{
  "n_head": 3,
  "vocab_size": 512,
  "qk_norm": false,
  "beta1": 0.95,
  "train_tokens": 226600000
}
Each number is 200 + 40 x the weight over its row's rms, rounded and kept within 0 to 999. Layers, rows and columns count from 0. The size before them is the row's rms in percent of the matrix's.

# down: layer 2 MLP down (transposed), 512x192, rms 0.143, rows 166-182, columns 64-127
# gate: layer 2 MLP gate, 512x192, rms 0.238, rows 167-182, columns 64-127
# up: layer 2 MLP up, 512x192, rms 0.234, rows 167-182, columns 64-127
down166,104,169,150,190,149,219,182,170,139,165,164,151,208,233,118,216,152,228,103,156,229,166,265,186,194,221,241,296,238,224,187,195,125,275,213,207,199,217,229,231,256,200,204,209,227,186,196,183,197,185,193,194,163,232,259,175,161,273,218,239,226,144,259,254,221
gate167,098,188,226,160,214,201,167,168,187,198,218,211,160,271,231,158,213,246,160,194,195,220,129,194,165,156,242,222,237,170,161,127,236,222,207,198,228,153,247,188,250,269,184,201,189,244,286,182,223,198,232,193,110,157,174,170,216,262,182,169,230,221,193,240,179
up167,102,225,204,177,160,223,222,146,225,225,236,139,164,242,321,145,129,215,149,195,157,222,221,157,152,179,201,154,220,228,227,288,269,272,213,187,209,185,295,213,274,206,219,220,161,267,179,222,232,228,242,145,267,248,215,157,225,244,254,202,166,258,218,181,227
down167,105,219,249,170,216,249,192,182,217,239,204,219,191,189,257,240,174,157,250,281,179,274,266,176,142,216,223,217,287,232,244,195,185,183,182,158,241,219,181,160,198,170,218,260,130,261,173,231,230,232,272,216,217,188,166,103,216,184,232,254,171,166,151,229,128
gate168,100,151,173,317,149,198,265,131,291,215,173,208,179,150,135,209,229,232,221,218,179,136,220,225,169,162,149,237,220,188,222,165,159,182,152,196,261,174,253,189,200,153,185,184,236,243,217,190,208,179,198,212,160,225,213,190,171,169,256,233,236,219,200,216,217
up168,105,195,157,232,168,175,197,167,236,173,241,150,167,190,246,274,202,202,209,191,171,166,123,276,220,207,194,218,210,239,223,152,194,223,250,185,183,123,173,169,131,219,226,204,219,169,186,214,192,202,182,267,246,149,160,201,215,283,186,166,151,211,250,171,194
down168,104,213,275,179,169,141,222,181,255,208,236,242,158,179,168,288,116,210,204,308,234,235,199,217,242,257,214,225,200,191,202,161,206,214,228,230,234,189,224,124,167,198,234,225,186,274,204,191,208,200,128,176,200,159,263,218,202,246,180,210,240,205,204,204,145
gate169,097,254,218,230,150,134,218,194,153,149,257,192,145,218,259,218,186,177,160,161,232,187,108,170,216,127,214,197,147,238,206,158,140,182,191,242,230,207,131,207,196,263,224,226,195,267,147,197,301,179,199,238,162,235,241,230,180,238,154,198,233,153,212,216,216
up169,103,229,151,180,214,177,198,149,203,230,230,210,185,261,187,213,315,213,217,280,246,157,174,201,221,222,186,136,291,206,193,204,130,118,202,142,166,136,210,122,222,181,138,174,259,223,200,173,186,247,231,177,211,212,203,233,205,213,139,217,161,197,247,198,222
down169,100,255,118,161,203,184,248,210,233,290,184,180,235,244,209,259,208,197,213,194,222,180,175,143,211,153,227,161,174,177,206,213,217,206,190,189,219,160,204,279,200,167,243,191,224,269,199,203,136,199,203,185,220,248,150,251,196,208,218,240,250,205,174,218,167
gate170,099,198,182,168,225,232,152,269,156,125,144,189,187,175,254,154,169,288,227,191,159,212,207,202,218,213,273,175,222,241,293,210,191,235,244,197,231,200,225,234,214,209,215,241,171,171,210,185,185,286,206,215,191,208,200,156,142,193,268,169,168,191,229,188,268
up170,095,170,138,221,184,189,203,225,204,208,193,169,156,171,216,158,195,207,273,271,191,150,128,182,190,195,201,199,212,192,148,216,215,230,234,152,253,215,218,217,175,181,241,122,230,172,230,247,202,191,215,209,177,124,163,188,163,205,195,193,196,169,233,205,179
down170,096,207,119,222,278,172,151,142,245,224,169,270,263,240,201,177,230,216,209,236,226,274,127,222,201,210,195,225,244,179,209,137,225,242,206,157,148,183,180,154,221,193,191,182,254,276,184,258,208,238,182,183,213,208,257,197,208,176,180,247,230,186,175,168,229
gate171,100,145,137,107,129,180,217,209,300,160,263,251,128,271,203,181,250,269,220,172,156,254,136,220,195,233,164,214,204,236,208,167,185,179,188,192,218,176,269,189,229,207,163,182,253,221,207,134,118,176,202,216,171,242,218,206,139,149,189,177,273,200,217,178,238
up171,102,227,216,290,179,182,168,143,187,206,254,232,177,286,203,227,169,187,201,110,202,228,202,177,255,229,131,197,175,130,158,273,220,228,179,202,261,227,248,227,198,209,242,224,142,240,225,205,136,161,233,128,150,230,171,214,164,219,277,137,180,145,199,172,205
down171,099,182,237,186,169,203,206,204,181,183,236,190,187,181,306,308,198,222,131,181,273,117,182,195,205,147,197,192,169,178,134,167,224,199,193,236,151,200,258,207,146,202,218,150,223,198,171,204,218,242,219,220,230,230,215,188,219,151,194,195,266,298,248,164,153
gate172,102,143,216,218,130,205,228,192,182,192,179,155,233,198,290,217,212,228,219,217,205,176,183,298,153,228,236,155,243,193,227,181,140,220,208,167,201,137,165,145,195,185,179,195,215,251,162,192,214,99,148,143,189,314,207,190,180,235,197,160,222,217,170,207,167
up172,102,159,165,232,148,238,181,145,241,220,189,181,258,187,202,126,210,192,283,293,225,207,189,206,205,213,192,174,165,285,109,166,239,184,239,217,187,199,179,120,170,201,277,188,99,183,178,178,141,166,143,263,192,125,171,211,260,147,267,161,178,240,139,176,193
down172,102,250,210,119,277,207,211,157,173,238,250,163,143,216,229,207,155,143,161,178,230,206,237,208,164,151,186,196,175,306,205,173,185,153,215,221,198,140,246,233,221,179,167,179,207,201,237,97,227,207,158,208,177,299,213,217,221,256,185,242,156,117,253,299,235
gate173,101,178,265,231,227,214,114,231,145,196,201,147,202,281,152,132,144,236,160,247,187,232,249,158,176,224,129,180,197,179,254,182,181,239,229,193,247,178,170,257,245,181,213,138,199,220,196,199,240,184,283,194,177,201,203,189,220,154,155,226,221,234,244,248,187
up173,099,154,172,178,123,257,223,193,263,176,159,206,216,190,220,261,230,270,200,203,244,179,148,304,192,240,133,201,191,183,175,88,210,287,166,207,216,151,149,202,219,216,192,207,163,266,251,204,177,213,223,234,150,198,186,186,207,121,162,249,121,224,228,244,194
down173,096,189,169,203,206,207,179,210,209,145,259,205,108,236,220,197,186,154,210,190,135,245,252,215,260,183,138,247,235,187,215,255,157,118,142,232,276,162,210,210,188,195,200,274,181,186,186,159,236,271,176,147,210,274,211,193,258,237,229,224,172,187,160,218,233
gate174,097,138,216,194,145,197,229,185,174,286,176,208,184,256,121,163,226,217,223,173,263,228,225,188,257,131,234,147,221,251,146,207,156,202,244,206,254,142,186,229,240,192,237,229,145,158,171,192,230,126,216,176,164,186,107,186,258,196,222,210,155,250,214,189,204
up174,105,208,197,201,230,162,216,167,212,299,211,163,216,220,244,197,249,144,195,216,181,259,253,215,118,206,228,273,207,252,243,188,319,161,192,214,199,299,166,227,126,184,223,157,213,229,261,224,182,149,209,228,178,186,266,213,200,198,202,248,238,121,190,226,92
down174,101,228,192,184,167,249,210,191,285,242,168,181,168,100,181,183,190,271,172,200,135,250,153,186,201,288,218,138,169,170,222,211,213,242,223,182,206,169,298,235,258,188,194,186,182,231,144,200,218,209,201,232,200,150,176,226,173,228,278,208,229,192,210,187,214
gate175,091,261,279,213,248,310,194,222,181,227,152,179,224,207,206,130,218,160,204,268,210,243,173,216,189,199,177,223,189,196,188,258,181,161,250,220,245,195,180,185,199,275,156,208,259,161,215,178,165,218,156,230,119,224,140,214,172,164,226,164,135,237,230,198,275
up175,101,191,202,211,239,163,276,236,227,203,239,161,211,170,129,171,157,128,172,164,221,209,223,194,197,201,165,205,236,162,185,196,228,199,206,186,206,181,187,210,189,239,270,219,272,186,202,146,235,229,179,250,198,221,164,183,147,170,248,166,172,218,261,199,131
down175,097,163,242,206,182,181,203,145,215,193,184,201,238,94,292,204,189,203,176,270,257,123,164,217,174,216,187,245,209,166,250,208,245,176,260,290,165,219,217,113,139,135,184,292,227,240,238,195,192,215,158,160,217,223,208,228,212,137,206,222,212,199,197,173,133
gate176,102,166,262,153,159,154,212,205,185,231,119,215,210,182,187,163,195,169,247,200,125,181,165,293,178,213,191,220,215,197,224,251,226,209,261,214,231,200,155,198,170,157,200,155,208,212,180,153,172,194,168,227,176,238,226,200,179,214,130,280,242,275,249,168,156
up176,102,181,187,163,269,209,258,203,252,183,187,217,209,286,135,211,237,276,207,258,172,223,225,143,223,191,251,163,200,251,194,185,183,154,210,273,234,237,180,115,212,211,161,152,200,211,173,207,168,180,174,223,162,191,240,217,184,176,163,230,207,216,151,194,129
down176,102,193,150,168,195,165,208,148,193,249,206,225,207,267,234,182,215,258,283,136,206,150,234,125,216,163,182,170,226,222,204,142,190,244,192,159,157,232,157,254,225,215,165,184,124,199,166,239,245,232,250,210,177,277,217,195,166,92,178,203,225,247,276,235,227
gate177,098,193,140,274,221,229,199,129,265,94,215,186,191,288,191,224,157,188,236,175,158,197,208,149,122,219,225,171,208,211,218,320,217,146,180,174,212,220,160,224,142,233,158,157,157,145,215,118,215,194,195,221,162,239,228,187,167,220,201,183,219,282,172,214,235
up177,099,120,164,211,221,190,146,223,313,284,244,262,216,159,65,174,200,218,206,173,130,174,181,256,215,205,194,213,217,182,225,140,151,264,163,185,210,254,193,232,144,231,216,152,194,262,111,205,176,185,247,241,265,174,226,271,174,163,262,142,184,244,242,198,199
down177,098,151,180,213,232,185,281,129,194,248,278,181,172,222,200,159,222,248,208,238,258,155,227,206,204,209,268,144,236,192,148,210,229,203,212,165,159,254,141,205,165,253,131,195,209,138,169,164,199,205,244,208,158,246,209,227,109,160,236,142,283,232,139,232,195
gate178,101,209,204,249,204,195,164,215,267,203,151,201,157,175,184,145,149,282,235,231,245,150,142,232,210,190,221,208,260,245,164,201,256,238,231,199,276,157,238,146,187,269,204,174,243,221,190,146,123,235,204,252,127,232,187,256,195,193,144,218,203,253,230,232,179
up178,104,232,180,101,214,235,162,183,222,178,163,247,131,198,202,210,216,206,224,235,184,208,196,138,181,273,293,227,222,102,224,203,180,115,280,121,185,159,273,227,280,159,200,190,214,155,173,254,210,185,231,172,144,292,256,278,107,196,258,206,150,155,239,272,177
down178,100,131,243,221,133,195,181,202,159,220,183,178,185,280,193,275,206,241,179,210,224,224,151,178,177,185,155,272,195,208,129,140,300,200,161,183,175,174,185,139,187,163,244,205,179,171,192,309,163,211,184,230,192,191,207,187,209,168,230,275,169,233,220,244,204
gate179,105,140,187,221,164,157,262,172,195,202,199,125,184,155,201,238,132,244,187,221,294,255,224,205,190,166,188,156,266,165,244,234,179,222,177,145,223,143,173,215,238,237,134,166,216,215,148,201,233,200,257,209,173,205,280,238,268,253,213,244,238,195,178,142,241
up179,098,192,214,200,137,218,228,148,194,233,197,255,198,186,177,216,211,181,221,193,225,224,255,136,166,190,234,169,194,172,146,227,259,171,200,138,249,163,213,184,263,248,204,209,188,176,195,206,227,206,166,208,243,229,112,126,219,201,149,265,161,254,135,155,150
down179,100,232,203,118,138,219,250,181,185,249,139,194,223,297,193,171,191,218,223,202,179,168,221,168,188,201,272,141,211,217,155,180,200,172,233,204,215,229,174,284,157,158,152,201,133,195,229,210,223,211,228,141,231,163,203,152,206,182,122,231,192,188,187,244,265
gate180,104,212,192,134,193,247,183,95,189,176,230,172,199,259,236,206,180,190,194,233,158,176,204,204,194,197,213,279,200,200,204,248,265,238,138,210,180,252,195,173,195,181,230,219,129,292,217,257,219,226,254,295,102,167,182,162,196,221,177,193,236,180,247,211,254
up180,093,208,240,209,222,214,261,187,214,222,201,176,206,207,176,236,160,236,161,233,187,179,220,211,200,261,165,190,184,189,159,132,135,185,181,186,177,190,184,256,254,201,144,174,201,241,211,148,143,210,154,285,174,251,241,182,207,174,154,298,185,171,217,177,268
down180,100,236,201,141,171,192,136,184,214,140,208,223,153,172,228,159,173,259,148,233,148,206,208,232,137,239,157,240,232,126,193,225,174,232,184,234,195,255,218,254,153,172,194,187,215,192,165,152,249,186,226,211,150,141,253,280,248,225,182,198,234,151,224,153,117
gate181,100,176,179,141,221,178,139,185,240,220,112,150,201,242,240,171,215,201,165,206,158,259,208,210,269,179,189,254,193,215,193,178,272,214,237,231,231,206,267,196,219,210,168,215,204,306,219,205,172,198,183,132,153,217,216,233,194,146,260,195,233,267,249,211,245
up181,102,218,181,285,161,190,158,269,204,112,219,212,167,190,197,196,160,227,261,189,167,182,102,190,140,216,210,118,156,249,204,213,237,172,196,192,177,221,181,199,204,258,185,193,165,245,184,193,201,214,156,151,182,214,165,86,220,228,164,177,248,172,181,204,219
down181,105,142,195,217,222,263,179,254,176,200,206,256,140,222,171,223,202,251,177,169,234,242,205,224,207,244,266,109,146,205,200,214,211,222,273,177,228,125,128,151,192,242,160,209,239,150,259,191,198,193,158,165,251,187,180,167,189,194,249,140,267,213,187,184,169
gate182,097,215,192,213,182,208,231,165,179,126,195,220,110,204,190,181,154,184,190,245,315,212,213,199,196,156,221,195,200,197,197,242,156,222,169,194,181,276,179,161,208,208,97,245,163,174,204,164,158,206,253,196,188,238,242,179,164,191,123,167,204,128,235,132,118
up182,106,151,168,176,236,254,174,160,120,227,161,171,262,101,217,194,141,194,196,155,165,195,161,172,241,171,131,199,249,142,169,189,256,167,158,169,194,164,258,202,201,177,287,225,248,199,208,240,211,247,138,192,199,243,271,222,199,100,203,233,212,231,143,152,170
down182,103,228,181,201,226,228,219,208,164,164,285,215,273,237,257,208,206,205,215,198,227,220,169,206,165,229,248,171,205,194,213,163,187,196,162,168,204,243,157,246,193,194,300,188,236,136,163,213,223,178,187,219,186,165,203,209,222,292,184,238,144,186,287,232,129